python train.py --hidden_size=768 --head_dim=64 --hidden_act="gelu" --norm_place="pre" --norm_eps=1e-05 --init="uniform" --init_std_qkv=0.0241 --decay_shape="linear" --dataset="wikipedia_en"
Each number is 200 + 20 x the weight over its row's rms, rounded and kept within 0 to 999. Layers, rows and columns count from 0. The size before them is the row's rms in percent of the matrix's.

# v: layer 4 attention value, 1152x768, rms 0.0291, rows 527-575, columns 384-431
# o: layer 4 attention output (transposed), 1152x768, rms 0.0275, rows 527-575, columns 384-431
# q: layer 4 attention query, 1152x768, rms 0.0311, rows 576-595, columns 384-431
# k: layer 4 attention key, 1152x768, rms 0.031, rows 576-595, columns 384-431
v527,118,186,217,149,190,216,215,208,216,181,189,216,220,185,213,191,216,202,197,191,216,222,209,173,198,188,239,193,189,225,214,216,234,207,184,143,193,208,216,181,184,233,214,208,201,218,180,210,224
o527,106,189,238,206,211,205,204,205,221,251,187,166,187,211,227,251,197,190,217,219,219,218,196,174,188,201,212,208,170,217,167,222,207,164,153,194,217,201,182,217,192,182,209,203,239,198,176,207,220
v528,120,205,208,225,218,204,170,192,174,236,192,216,199,199,187,207,179,204,172,222,189,217,169,208,193,184,153,211,192,222,217,202,209,177,224,243,244,219,170,197,195,224,203,172,210,204,177,211,195
o528,115,211,204,188,211,209,215,207,207,194,212,199,215,227,184,179,215,194,192,163,175,173,206,242,172,202,227,179,181,134,221,204,218,226,211,210,167,178,170,193,221,203,184,211,176,194,183,204,202
v529,116,200,212,154,182,207,191,200,199,208,201,181,199,189,210,173,225,215,195,194,184,183,237,190,189,216,205,170,208,210,241,211,183,198,182,197,217,195,224,205,181,227,195,213,182,191,199,197,162
o529,099,216,187,220,217,182,195,209,225,228,204,187,227,190,183,192,194,173,195,211,197,193,155,224,224,211,172,202,209,173,241,201,210,250,201,201,211,214,228,191,212,161,189,258,224,217,220,185,231
v530,114,188,185,192,200,188,207,220,197,203,153,215,217,186,219,214,197,204,166,184,197,225,148,202,193,172,210,197,217,210,196,232,200,174,210,211,200,209,197,195,210,192,208,178,217,230,221,220,202
o530,101,196,232,181,233,207,216,198,198,188,233,189,208,198,149,194,160,203,199,208,178,187,172,224,217,199,208,190,222,232,173,195,196,209,221,191,212,200,209,196,176,183,189,197,230,198,201,178,185
v531,110,225,177,212,209,194,191,214,199,201,229,200,200,225,239,220,190,185,207,189,185,179,220,175,186,219,201,182,196,191,211,205,214,187,216,180,179,191,246,182,171,164,211,180,186,197,174,198,205
o531,108,180,219,201,188,198,191,162,188,203,194,197,201,213,188,194,237,224,166,217,172,190,224,216,205,194,217,202,195,192,208,220,192,212,208,184,203,197,194,193,190,216,237,191,230,200,176,239,219
v532,110,187,181,207,199,188,205,235,204,200,205,192,184,208,182,215,183,215,221,244,210,225,207,204,172,195,179,182,212,204,214,195,213,164,196,207,197,210,195,233,209,221,218,224,211,200,196,206,198
o532,102,199,184,169,194,167,202,220,180,209,194,222,239,224,229,209,230,228,181,192,207,217,204,208,208,175,195,178,197,193,203,199,199,235,203,163,198,205,149,202,212,218,225,149,216,173,181,208,202
v533,119,230,182,242,212,210,224,220,198,203,219,187,219,174,183,183,187,178,216,223,184,161,234,190,200,245,186,203,216,210,203,217,210,182,212,214,194,181,234,227,193,149,182,218,186,204,188,205,214
o533,099,181,203,216,211,188,173,191,200,156,155,199,164,204,207,198,179,219,194,229,222,182,230,202,188,210,199,218,210,188,193,156,170,246,191,164,215,209,205,237,209,240,230,203,183,194,192,199,185
v534,112,206,202,181,173,199,207,193,183,190,202,194,196,197,198,202,219,213,220,182,208,199,186,213,201,187,243,215,153,181,176,202,211,219,213,250,215,210,191,153,156,220,219,203,209,183,201,192,210
o534,102,194,232,175,207,234,233,228,217,177,205,190,199,211,206,233,172,204,188,186,202,238,152,200,194,239,227,182,176,205,189,200,218,161,226,170,173,204,204,221,187,176,207,196,222,192,198,218,199
v535,124,183,240,182,174,203,257,223,193,205,186,198,222,184,235,203,222,217,230,179,196,180,231,191,174,220,185,221,191,182,169,178,194,205,181,187,183,206,189,210,213,205,201,197,196,208,230,212,159
o535,098,210,210,206,207,181,212,227,198,192,206,225,195,205,189,215,219,200,196,214,177,201,195,205,226,191,195,183,190,233,250,217,208,203,204,218,208,172,234,211,207,220,217,214,182,211,205,211,206
v536,115,209,200,173,166,213,210,192,223,192,226,201,192,212,201,165,175,195,177,177,203,203,181,198,226,244,167,183,235,191,196,188,199,143,219,168,178,204,212,230,178,158,187,206,145,187,226,207,161
o536,102,197,208,192,215,208,170,187,204,160,195,223,210,150,165,227,230,211,209,238,179,215,233,221,219,175,202,190,214,182,204,209,174,219,197,231,237,194,211,223,191,231,195,156,186,190,196,244,216
v537,113,226,185,241,186,196,193,144,170,186,200,204,184,223,176,228,216,210,210,180,182,204,153,218,179,182,179,246,213,176,204,200,177,214,224,240,210,208,152,183,207,174,196,186,197,219,171,200,173
o537,110,203,182,194,202,211,191,181,188,192,221,189,150,192,183,248,188,176,196,177,192,204,211,231,181,189,222,185,204,174,210,198,200,207,198,170,183,215,159,190,207,205,221,206,173,192,224,175,208
v538,121,211,189,214,193,198,161,214,191,178,217,191,199,184,192,206,170,194,199,181,174,203,211,214,191,213,182,214,259,189,184,206,172,165,220,181,207,173,188,227,212,193,189,205,189,217,214,217,228
o538,098,185,178,199,200,184,212,221,187,223,167,207,172,193,191,191,236,182,243,199,199,205,181,181,192,169,218,196,214,222,188,217,155,211,228,228,224,186,207,180,176,195,209,199,155,169,212,228,195
v539,108,155,235,182,222,174,176,217,199,182,200,214,188,177,209,183,223,203,160,183,185,213,203,191,156,240,190,186,223,158,207,209,213,177,190,217,208,203,205,222,197,208,215,219,214,207,198,193,217
o539,096,195,207,160,216,201,179,217,214,224,208,207,229,185,212,206,215,206,179,187,203,173,213,187,211,181,202,200,234,206,212,203,160,193,210,204,204,167,157,166,220,196,181,201,210,215,221,179,171
v540,108,204,191,206,187,206,207,137,182,190,184,200,208,166,148,191,163,189,201,224,177,168,235,191,184,211,199,216,178,204,188,223,165,175,192,234,185,211,193,181,239,172,194,206,184,213,196,202,225
o540,102,159,214,202,204,219,174,211,175,195,224,189,207,204,236,190,229,218,201,201,189,224,239,159,202,202,191,187,179,204,198,199,217,205,211,225,192,200,186,211,186,179,186,219,175,215,232,192,178
v541,133,188,187,235,192,221,211,202,189,190,207,197,206,223,195,202,184,194,214,211,196,230,179,192,195,167,188,248,192,209,164,185,192,187,204,182,196,175,143,180,183,217,196,167,208,205,207,201,204
o541,109,222,196,207,171,185,207,196,208,208,172,213,175,219,201,195,192,195,185,201,216,155,202,191,189,179,218,191,190,226,194,196,205,186,182,221,180,183,214,195,201,220,220,221,170,182,188,218,202
v542,116,207,178,227,180,202,166,199,231,177,185,197,211,199,206,200,187,205,205,220,187,193,214,205,187,206,172,197,182,200,208,193,224,239,184,245,216,191,198,203,223,201,211,227,176,216,213,185,201
o542,102,222,202,189,199,206,197,168,171,215,166,192,156,211,164,211,200,144,182,167,209,187,193,195,173,196,222,188,219,221,182,201,184,195,218,213,211,137,209,214,218,179,187,215,205,242,199,213,179
v543,125,189,205,174,226,218,206,213,209,205,162,194,194,217,176,217,200,205,203,206,182,219,196,197,188,208,206,170,206,168,247,179,254,199,187,246,184,189,207,195,163,233,204,192,231,185,187,203,208
o543,102,219,176,202,172,180,213,246,199,203,222,210,216,222,205,199,195,180,191,184,195,173,235,214,182,198,218,166,185,216,221,198,198,187,190,161,209,172,201,225,195,229,215,219,240,191,189,172,210
v544,109,221,189,203,217,186,180,185,208,211,191,181,207,220,177,218,188,219,197,205,187,198,198,196,231,168,168,215,183,177,199,210,202,202,167,182,175,198,195,176,232,162,199,194,213,186,216,206,188
o544,101,209,238,211,179,205,233,203,194,244,209,207,205,242,203,201,216,208,188,185,179,201,202,215,199,183,174,175,189,180,204,155,206,150,230,204,174,195,187,197,192,251,211,163,216,196,207,208,198
v545,113,234,196,211,189,217,187,184,187,212,197,173,198,204,201,171,215,221,190,217,216,207,234,195,202,219,216,178,151,195,234,181,237,239,189,209,177,230,236,185,204,227,211,196,187,176,201,195,187
o545,097,195,240,197,199,171,194,206,201,202,231,214,198,189,209,233,223,206,172,190,211,215,183,177,170,188,194,195,187,179,218,218,209,146,205,175,211,175,194,233,183,194,190,202,216,234,206,201,230
v546,110,224,216,157,189,212,223,185,163,202,209,187,217,214,213,172,279,204,173,179,214,235,204,212,184,217,201,230,190,179,221,207,220,199,227,224,170,180,176,187,157,232,212,213,213,176,175,202,229
o546,103,193,174,200,240,196,227,200,223,179,197,191,212,188,191,227,200,189,195,202,187,232,194,200,197,226,189,173,186,181,199,190,180,206,180,210,180,190,224,202,230,158,229,217,194,259,224,186,198
v547,130,211,174,172,202,219,189,187,196,175,204,170,201,225,183,218,218,202,198,178,197,188,203,193,237,214,198,164,210,202,240,223,216,215,190,210,174,213,250,180,196,221,186,216,180,194,198,194,186
o547,103,207,206,202,181,182,187,213,190,175,204,187,223,178,203,180,187,200,239,246,202,206,193,223,173,219,180,239,182,175,205,174,201,214,182,194,216,185,215,184,204,169,165,205,190,197,205,211,210
v548,110,232,166,169,222,197,222,192,202,230,195,213,219,188,205,202,212,208,192,190,195,230,148,199,194,195,191,199,220,163,200,207,217,213,219,201,165,192,170,184,176,230,198,192,228,194,181,200,202
o548,101,162,219,183,196,209,213,197,196,210,206,252,199,203,199,219,188,203,181,162,212,220,224,191,191,187,171,179,208,214,203,191,184,183,197,198,169,232,221,208,193,210,236,188,216,177,209,210,216
v549,132,212,196,189,197,217,213,197,186,191,184,205,204,197,191,173,215,217,157,212,192,217,194,192,211,179,227,192,210,166,194,192,227,188,248,179,175,206,172,164,169,196,202,179,218,173,205,200,206
o549,106,168,185,176,204,177,220,184,216,204,161,219,198,199,188,220,191,200,203,185,219,212,208,182,194,220,185,197,170,178,204,239,197,191,189,204,179,207,184,229,204,194,240,201,206,176,172,236,178
v550,101,193,210,195,201,186,169,263,200,196,191,248,184,196,193,196,191,195,206,180,160,233,192,221,153,192,223,241,212,177,161,221,179,184,196,168,196,162,189,194,197,176,225,165,185,187,196,226,188
o550,101,189,194,223,194,262,211,163,202,155,202,239,199,194,220,200,185,188,238,204,145,205,205,208,233,171,184,203,186,204,190,196,171,197,217,226,201,225,169,204,192,262,240,173,194,199,234,231,189
v551,108,188,187,213,204,191,203,221,217,228,206,210,206,208,209,192,185,183,205,214,182,194,203,192,190,226,194,200,213,223,212,211,195,170,214,183,195,161,209,216,178,172,176,202,202,193,183,207,174
o551,092,209,183,234,196,204,220,191,174,170,166,206,193,173,189,203,179,216,179,181,174,208,197,202,212,182,206,221,192,192,203,217,160,231,191,174,229,211,193,202,200,219,189,177,180,193,196,248,199
v552,111,191,221,201,202,240,235,174,197,195,208,184,195,204,204,194,199,191,230,210,243,192,217,193,232,197,214,204,194,196,200,196,197,220,195,194,191,256,194,159,202,180,175,210,175,197,247,221,185
o552,101,199,206,177,196,184,207,166,174,167,196,192,227,195,151,171,260,198,186,222,224,197,203,186,171,211,203,202,207,214,205,190,232,181,221,196,236,196,213,208,225,180,165,183,180,175,192,191,221
v553,108,176,164,197,191,209,205,187,180,173,178,208,188,175,188,201,200,200,200,227,220,177,163,229,215,173,232,163,196,200,219,202,218,229,207,233,206,229,172,172,202,213,189,210,174,210,232,213,200
o553,103,215,247,218,197,173,186,218,211,244,223,184,178,232,172,207,152,158,207,182,231,201,185,199,191,195,203,180,175,224,200,172,202,226,223,177,172,189,211,207,172,238,218,229,209,205,211,176,194
v554,111,221,192,167,193,207,192,190,184,182,185,204,207,170,202,173,206,191,170,215,203,169,195,190,217,223,207,180,186,219,183,222,186,235,208,193,178,204,250,188,165,238,197,195,213,188,189,199,196
o554,105,216,215,200,207,199,218,241,226,200,208,197,194,175,204,189,227,178,208,193,167,201,192,185,217,239,213,219,196,177,203,176,221,171,204,214,195,210,207,206,227,188,222,216,160,190,222,219,188
v555,105,202,205,201,170,191,202,205,197,181,174,214,201,192,184,196,215,215,206,184,166,154,205,194,181,223,196,195,209,220,222,216,180,201,193,225,234,182,222,220,203,199,173,212,198,219,219,195,169
o555,104,165,226,198,199,187,188,160,178,230,190,188,235,179,204,192,193,203,189,181,211,210,218,189,193,167,193,219,165,196,222,220,227,220,214,199,205,192,225,207,180,199,149,217,219,217,226,179,185
v556,112,213,215,232,184,233,170,189,184,204,206,241,219,240,218,233,214,177,194,197,184,189,193,188,186,215,172,213,194,213,161,213,174,174,196,188,207,191,176,197,200,178,214,186,206,209,199,199,158
o556,103,209,221,228,205,205,208,212,217,227,159,240,205,204,181,233,197,203,198,214,157,208,184,229,182,214,199,201,216,178,224,210,205,209,237,206,221,192,195,193,183,194,199,198,208,167,197,195,185
v557,115,223,160,178,201,188,260,225,210,184,228,182,238,191,202,181,198,196,215,218,213,209,201,182,176,217,237,192,213,181,222,198,220,190,220,201,194,238,188,171,209,231,183,212,189,180,231,211,214
o557,101,186,195,191,226,229,208,194,203,197,231,210,186,160,197,214,209,234,219,190,222,239,217,237,203,211,188,193,208,198,189,209,216,199,186,187,200,236,203,243,212,208,231,194,221,163,225,214,202
v558,121,203,200,210,187,176,160,191,212,207,193,212,233,179,241,195,196,185,171,201,178,229,207,175,182,187,217,199,198,185,186,216,205,201,189,184,203,210,218,256,188,211,200,188,224,209,193,190,239
o558,109,180,165,193,189,205,205,207,218,217,206,193,224,196,177,191,213,201,199,183,176,218,189,197,191,247,180,187,226,159,201,180,174,216,168,193,195,210,247,182,200,210,190,227,208,202,216,194,200
v559,112,193,198,187,196,202,218,192,201,177,192,172,211,219,206,185,191,193,232,218,220,175,214,203,218,203,201,179,211,221,192,231,173,225,199,204,192,223,224,193,198,217,195,192,169,175,192,187,201
o559,104,217,233,216,197,169,175,194,186,206,218,196,183,191,175,196,194,201,195,249,219,235,235,194,199,210,172,200,152,220,186,170,231,208,171,227,215,172,212,189,185,170,150,205,214,225,182,211,199
v560,110,241,179,197,226,200,233,175,198,190,188,196,214,209,197,196,197,207,192,196,226,182,223,193,223,223,204,198,225,148,212,190,217,167,209,203,199,229,202,182,187,191,191,184,241,196,208,233,192
o560,101,198,157,205,211,187,214,205,200,202,199,200,167,219,210,216,191,170,189,220,216,204,230,196,208,199,186,159,203,213,166,237,211,198,159,190,246,205,165,180,183,177,227,213,172,220,185,191,220
v561,113,217,176,177,209,193,175,173,181,213,202,236,192,228,171,239,227,215,157,198,213,218,183,205,232,198,182,163,205,166,221,191,179,206,239,222,218,186,167,168,196,194,220,197,197,167,193,210,227
o561,104,214,178,212,200,178,213,151,209,203,230,206,163,171,201,211,183,204,173,183,196,221,207,226,201,178,203,165,147,195,224,181,199,195,200,191,203,216,162,215,162,194,244,175,239,166,188,230,221
v562,126,224,201,214,220,189,234,184,186,210,192,193,200,208,193,224,198,195,201,224,224,195,157,202,209,182,157,231,174,184,192,186,206,215,222,206,198,215,183,167,192,191,208,189,215,193,233,206,162
o562,104,193,201,180,177,206,256,199,197,185,159,223,193,225,167,196,153,187,161,181,200,200,208,189,217,225,208,178,211,187,210,215,188,172,232,189,193,190,180,235,201,231,222,198,185,190,174,207,198
v563,118,186,204,239,217,183,163,184,184,228,219,232,196,208,218,181,217,204,218,207,182,194,197,239,175,226,213,212,172,213,214,182,190,262,206,193,240,191,189,194,225,216,208,194,216,233,176,193,207
o563,105,194,210,218,192,209,225,182,193,227,223,180,210,218,174,185,169,182,190,175,173,216,178,212,219,203,176,208,186,202,202,213,182,180,184,205,188,193,188,184,220,193,190,237,207,223,237,157,180
v564,115,173,231,191,209,209,199,190,209,185,194,205,168,198,199,224,185,182,197,189,181,220,198,213,183,215,196,182,160,233,218,207,213,221,173,214,233,190,235,216,183,196,210,189,251,223,181,207,228
o564,106,224,198,206,162,210,197,203,205,178,175,198,180,244,252,187,202,224,215,235,193,191,189,170,185,187,189,215,162,206,208,188,218,207,201,195,179,169,220,172,188,174,150,192,202,202,176,177,167
v565,109,205,189,228,182,226,192,153,211,187,209,199,209,233,219,218,212,193,168,193,183,241,202,175,188,156,183,233,189,202,178,207,184,190,176,210,160,167,200,198,198,199,218,217,184,192,173,207,213
o565,100,259,198,184,239,174,206,193,240,206,193,217,206,188,199,192,208,188,210,245,185,171,187,242,168,187,218,212,192,186,172,194,212,208,204,220,161,204,226,205,199,210,173,209,193,217,172,195,205
v566,122,194,206,196,218,205,185,184,220,203,160,199,210,210,187,184,176,202,196,217,194,184,188,196,194,205,183,175,220,205,187,202,202,197,224,228,201,182,207,211,197,209,196,195,203,174,193,192,150
o566,104,206,177,228,181,202,187,227,197,238,213,204,224,186,209,196,163,176,227,193,196,188,180,185,212,210,174,204,201,186,210,242,204,197,203,203,164,157,186,202,215,195,188,239,182,202,218,198,187
v567,106,198,184,251,228,177,212,169,189,185,210,236,213,224,185,202,215,199,198,201,180,213,211,197,167,215,212,217,183,147,205,216,189,215,218,187,201,179,156,194,197,221,189,210,188,198,226,196,208
o567,104,205,187,199,204,250,187,173,211,206,177,217,211,215,153,176,210,195,216,168,192,154,239,211,193,219,170,195,233,180,214,188,228,187,221,212,186,212,208,192,227,201,192,187,177,194,190,214,189
v568,113,206,218,199,184,242,226,201,207,222,207,182,196,218,180,211,176,213,234,176,187,212,181,182,228,172,205,197,230,200,186,175,200,176,210,169,181,195,159,170,186,203,206,211,194,159,221,208,179
o568,106,215,252,186,215,186,227,207,176,182,219,191,203,187,231,244,191,194,199,166,227,179,222,190,205,221,197,184,158,178,195,235,198,161,180,194,205,244,225,177,203,215,179,199,204,196,172,201,215
v569,136,217,194,130,217,208,238,208,212,212,190,183,199,192,200,189,218,209,189,189,200,213,185,180,194,193,195,176,208,181,197,182,230,234,217,188,160,224,180,193,188,208,202,200,194,171,190,194,195
o569,101,169,242,176,171,194,237,194,190,218,179,190,210,193,202,227,197,181,191,198,224,193,196,212,170,208,205,209,196,178,190,169,228,184,183,178,164,186,212,189,157,231,212,207,224,238,200,214,172
v570,126,203,198,198,225,195,225,231,216,185,189,181,229,217,177,172,190,188,215,200,194,180,228,193,191,195,186,197,219,200,219,201,196,202,185,149,164,190,237,184,169,187,216,188,188,191,177,220,200
o570,106,204,199,191,195,228,201,194,190,203,230,201,196,222,200,168,195,224,216,213,202,196,183,208,225,189,216,204,213,187,216,172,194,187,192,155,212,224,188,173,216,228,223,194,182,194,187,228,190
v571,097,188,214,185,208,204,232,203,204,198,210,220,211,155,206,219,186,188,266,170,186,196,220,191,166,226,235,182,219,176,253,200,186,249,198,201,174,181,213,198,197,182,182,198,163,167,177,213,195
o571,100,160,239,193,213,197,188,172,211,214,213,172,192,207,243,209,199,222,202,222,241,171,194,191,199,212,203,207,171,224,205,201,214,192,233,220,207,205,211,195,184,190,178,231,229,206,225,207,184
v572,137,186,233,201,206,204,251,206,204,204,197,202,200,202,222,205,199,199,254,160,233,198,199,182,227,223,199,218,187,210,143,196,189,199,179,178,209,214,167,177,209,170,211,196,190,219,213,187,178
o572,103,216,222,162,205,176,211,185,179,184,162,200,170,205,235,200,190,190,207,212,227,196,230,196,192,201,218,202,194,180,201,175,189,187,176,203,244,208,245,181,188,218,176,193,217,187,183,209,196
v573,117,203,182,160,212,193,177,197,202,188,192,180,198,193,209,207,196,197,137,234,220,166,206,207,200,259,195,134,213,212,227,231,222,209,187,221,192,213,239,217,199,188,215,250,174,206,220,184,203
o573,102,190,166,205,195,171,200,216,225,210,220,190,208,127,192,191,207,182,171,187,196,237,204,230,180,184,196,227,199,197,194,233,211,222,209,178,239,201,207,194,202,164,165,200,278,192,211,205,187
v574,114,220,179,156,186,190,197,167,211,186,225,219,185,151,182,198,163,212,158,178,201,220,225,204,174,199,188,220,214,163,172,208,209,194,198,200,172,201,190,205,203,170,194,185,184,196,216,197,169
o574,108,197,202,205,196,195,191,183,165,202,209,239,201,181,192,193,232,201,207,180,141,210,250,199,199,233,174,180,208,224,224,180,164,168,187,210,203,219,185,243,174,214,215,190,236,189,185,215,197
v575,102,209,181,160,250,213,207,197,186,197,229,180,187,181,191,182,192,213,168,206,190,169,221,212,199,225,208,182,174,180,239,202,208,177,213,175,202,223,202,188,199,178,206,195,195,174,236,216,190
o575,097,208,220,246,211,175,207,234,202,190,179,203,180,215,197,203,209,188,212,237,219,227,221,179,183,165,148,159,199,187,211,184,205,176,168,176,205,183,182,215,210,183,222,202,205,198,167,200,196
q576,064,187,217,191,200,219,188,233,207,172,219,184,219,211,211,195,182,219,178,165,185,194,193,214,229,218,207,186,215,176,214,238,216,192,209,180,215,202,203,216,221,176,206,183,202,208,226,212,190
k576,101,215,187,166,211,203,196,206,212,177,257,170,190,188,222,215,230,229,222,164,206,174,250,204,199,184,255,180,221,211,202,194,209,199,218,228,207,227,174,196,173,175,182,218,180,188,224,221,213
q577,062,185,206,196,211,202,173,210,235,214,207,209,180,225,201,215,240,208,229,220,229,212,208,213,220,200,199,232,216,159,218,207,180,193,219,174,217,202,199,190,223,189,219,200,155,221,203,186,212
k577,105,182,195,227,215,194,222,179,160,209,162,219,217,192,174,165,191,193,178,199,204,203,169,220,190,199,191,196,212,176,197,186,176,211,191,205,206,230,207,200,196,216,205,169,217,199,192,173,162
q578,085,209,178,190,200,209,221,189,228,221,208,200,173,203,198,190,260,208,228,151,186,195,199,196,225,170,192,194,249,179,165,227,194,234,198,218,172,185,191,232,183,203,212,191,242,187,212,183,185
k578,084,197,163,226,164,168,180,191,187,179,221,216,174,212,205,243,194,203,180,226,219,237,194,206,223,190,207,203,193,227,180,204,184,217,209,219,217,233,186,157,186,191,156,199,199,192,176,235,244
q579,081,170,228,181,184,178,168,227,198,184,226,218,182,202,222,206,249,173,209,181,227,188,221,190,228,198,211,225,183,187,216,225,207,187,201,202,235,188,179,210,187,192,223,165,202,194,193,209,213
k579,078,209,244,219,196,204,219,158,185,241,193,182,187,200,213,164,176,192,200,209,137,202,225,174,210,204,197,201,191,204,186,189,200,176,190,214,197,191,228,222,219,187,197,200,196,221,203,180,180
q580,085,193,197,205,188,150,180,201,207,199,195,207,211,199,193,200,215,191,189,203,214,174,197,193,216,248,181,211,181,195,214,176,192,167,188,168,224,153,217,206,207,226,185,169,173,224,205,194,213
k580,085,207,225,185,202,196,172,218,179,226,170,231,205,199,200,201,209,204,184,189,190,191,213,206,174,192,223,201,187,193,171,165,183,202,210,206,203,210,202,211,227,199,195,202,197,209,191,189,195
q581,103,192,209,214,197,180,177,219,210,169,187,195,186,217,208,183,199,196,192,213,223,200,207,246,183,243,247,203,193,200,192,166,209,170,186,180,207,188,187,233,238,160,221,189,197,213,191,190,199
k581,094,179,173,187,251,206,214,209,220,206,217,175,194,183,183,200,210,211,180,244,208,189,169,218,215,192,182,232,187,205,227,208,188,209,182,217,226,217,168,211,194,197,214,199,194,211,193,215,235
q582,108,223,198,195,195,205,216,199,208,193,187,213,223,226,168,229,202,198,236,198,198,181,210,200,192,178,199,195,213,229,199,212,186,225,202,226,189,178,199,178,149,227,200,210,217,205,240,197,188
k582,093,208,201,182,212,225,228,200,216,171,208,201,224,177,241,226,173,201,209,198,189,192,173,164,187,202,234,201,196,221,214,228,225,138,207,221,179,191,215,189,214,210,186,171,233,203,195,196,164
q583,113,188,203,196,216,173,181,191,241,222,188,177,209,205,198,218,188,187,176,230,182,169,185,185,178,219,202,202,171,204,211,196,200,170,183,162,205,190,235,188,177,237,213,190,206,191,191,199,182
k583,094,187,184,198,202,213,209,223,219,207,202,187,213,185,179,204,211,210,182,205,191,206,214,212,199,214,192,222,160,218,213,182,183,244,207,201,204,225,196,211,192,210,220,212,174,218,174,204,223
q584,101,210,220,201,219,199,199,224,168,208,195,219,192,196,206,184,181,206,180,163,237,217,230,186,225,181,185,196,203,169,178,195,208,213,211,170,203,207,191,211,229,174,183,200,146,200,171,195,216
k584,081,208,209,222,198,202,185,201,196,181,184,174,181,202,200,179,181,170,201,182,241,214,210,204,173,221,205,163,247,198,174,206,195,179,211,233,157,184,203,200,200,187,193,175,214,184,210,174,179
q585,133,208,191,193,199,220,221,244,169,206,222,225,201,200,181,202,225,211,191,191,219,204,197,207,212,168,183,182,212,219,184,202,186,226,215,228,198,211,192,184,191,190,197,212,200,195,217,191,203
k585,105,203,174,217,185,232,210,215,211,191,243,189,244,195,218,203,195,167,218,186,191,195,201,213,198,207,202,183,245,211,212,208,214,174,214,234,175,189,206,187,198,217,175,184,206,208,195,209,167
q586,139,205,199,200,194,189,208,235,186,189,182,228,223,199,175,219,209,190,157,224,233,200,204,214,200,170,186,201,204,233,174,197,199,210,193,210,192,199,231,182,199,216,206,200,190,188,189,175,215
k586,077,213,186,186,186,237,220,211,187,182,244,193,233,184,212,222,210,175,239,197,176,205,209,167,189,205,215,189,212,211,189,193,181,169,222,198,188,204,197,212,226,199,163,225,222,214,195,225,199
q587,109,193,233,213,238,236,226,178,222,190,251,156,197,200,210,224,204,186,225,221,141,222,185,191,176,218,187,210,190,238,204,233,199,205,218,210,199,192,209,206,173,231,187,197,221,195,244,215,176
k587,093,179,204,202,202,170,205,214,233,208,183,219,177,222,202,194,205,212,176,173,204,166,176,190,222,198,192,203,171,218,201,188,199,225,169,176,231,209,182,198,192,202,199,220,176,221,211,226,225
q588,128,218,179,196,186,176,213,224,186,202,189,232,213,187,164,222,214,178,183,212,243,160,207,195,233,194,159,201,198,193,187,185,174,212,190,201,187,204,200,191,184,231,213,224,194,170,168,182,223
k588,088,200,215,219,209,212,223,219,188,178,248,205,234,167,222,229,202,180,206,224,169,222,214,195,225,195,194,193,237,201,167,223,217,174,221,206,176,222,186,212,215,204,180,181,193,224,184,208,208
q589,141,209,188,229,226,226,232,208,209,161,222,185,216,197,220,245,207,189,210,195,154,207,197,173,190,196,192,204,201,213,190,179,191,195,209,200,187,193,225,182,194,230,192,213,232,203,241,230,170
k589,128,156,215,216,202,201,185,201,218,179,155,219,182,212,218,204,192,233,174,193,163,199,175,168,181,200,200,210,177,218,218,213,202,211,175,167,212,221,211,191,201,219,194,180,198,192,212,217,219
q590,120,170,193,182,202,217,194,190,195,211,236,185,195,192,230,161,208,174,230,208,179,238,204,235,198,226,229,203,221,215,209,151,228,150,199,216,219,199,198,181,211,187,209,195,268,209,169,195,199
k590,111,203,188,167,209,179,195,186,184,186,211,183,250,188,211,203,215,200,195,185,213,204,227,188,200,228,241,188,176,185,183,202,220,186,189,200,188,221,205,214,176,216,197,213,197,247,197,203,161
q591,094,184,217,199,186,169,192,203,180,189,214,190,192,184,178,212,192,191,196,235,194,168,200,180,195,184,186,235,228,215,214,214,210,184,201,201,160,172,155,231,208,217,203,211,176,201,221,212,196
k591,118,172,195,209,183,195,194,216,201,203,193,208,192,180,217,211,197,177,189,236,199,214,221,212,218,216,174,213,227,204,183,203,219,202,209,185,193,205,185,233,193,196,211,175,189,183,186,158,202
q592,104,183,185,179,205,181,201,208,214,180,184,179,223,226,205,203,194,227,221,188,217,182,176,195,227,183,193,217,250,190,167,240,214,198,210,217,169,225,169,191,212,156,206,220,204,196,219,169,201
k592,101,183,202,236,188,193,201,211,186,198,214,154,197,187,205,215,209,185,188,196,181,226,204,198,203,203,147,212,214,181,241,182,145,204,182,171,184,207,196,172,182,171,202,220,212,162,215,216,170
q593,095,210,194,200,181,219,198,183,178,211,220,205,242,180,185,223,227,181,192,180,199,175,186,207,239,208,228,176,215,214,190,223,173,223,182,196,218,238,213,180,185,174,203,217,225,207,207,185,191
k593,096,214,199,175,223,257,230,191,194,163,233,234,218,185,218,232,225,232,207,198,178,215,244,165,212,196,193,197,221,210,205,233,193,209,220,224,204,199,211,177,207,191,150,225,185,189,218,212,227
q594,103,184,163,170,192,200,177,166,176,211,213,208,188,203,198,210,216,208,218,216,188,174,161,214,211,218,202,237,197,216,169,181,176,170,188,239,233,221,166,206,198,204,213,220,227,198,182,184,235
k594,094,235,186,187,180,190,198,213,164,210,207,179,203,187,186,209,215,207,182,223,162,215,213,215,197,207,195,188,197,178,167,199,187,215,211,211,191,218,209,200,212,208,195,249,187,199,204,178,185
q595,103,198,205,181,166,172,225,221,200,182,194,181,192,199,184,207,182,195,230,226,200,197,206,225,216,202,235,202,173,238,203,165,219,196,166,202,195,211,158,198,189,170,227,176,244,196,237,209,209
k595,102,197,170,177,170,218,216,211,203,182,215,213,208,201,192,198,229,159,170,218,186,196,238,215,204,189,179,173,225,180,188,195,194,177,210,178,167,247,210,207,220,180,215,190,185,179,192,195,197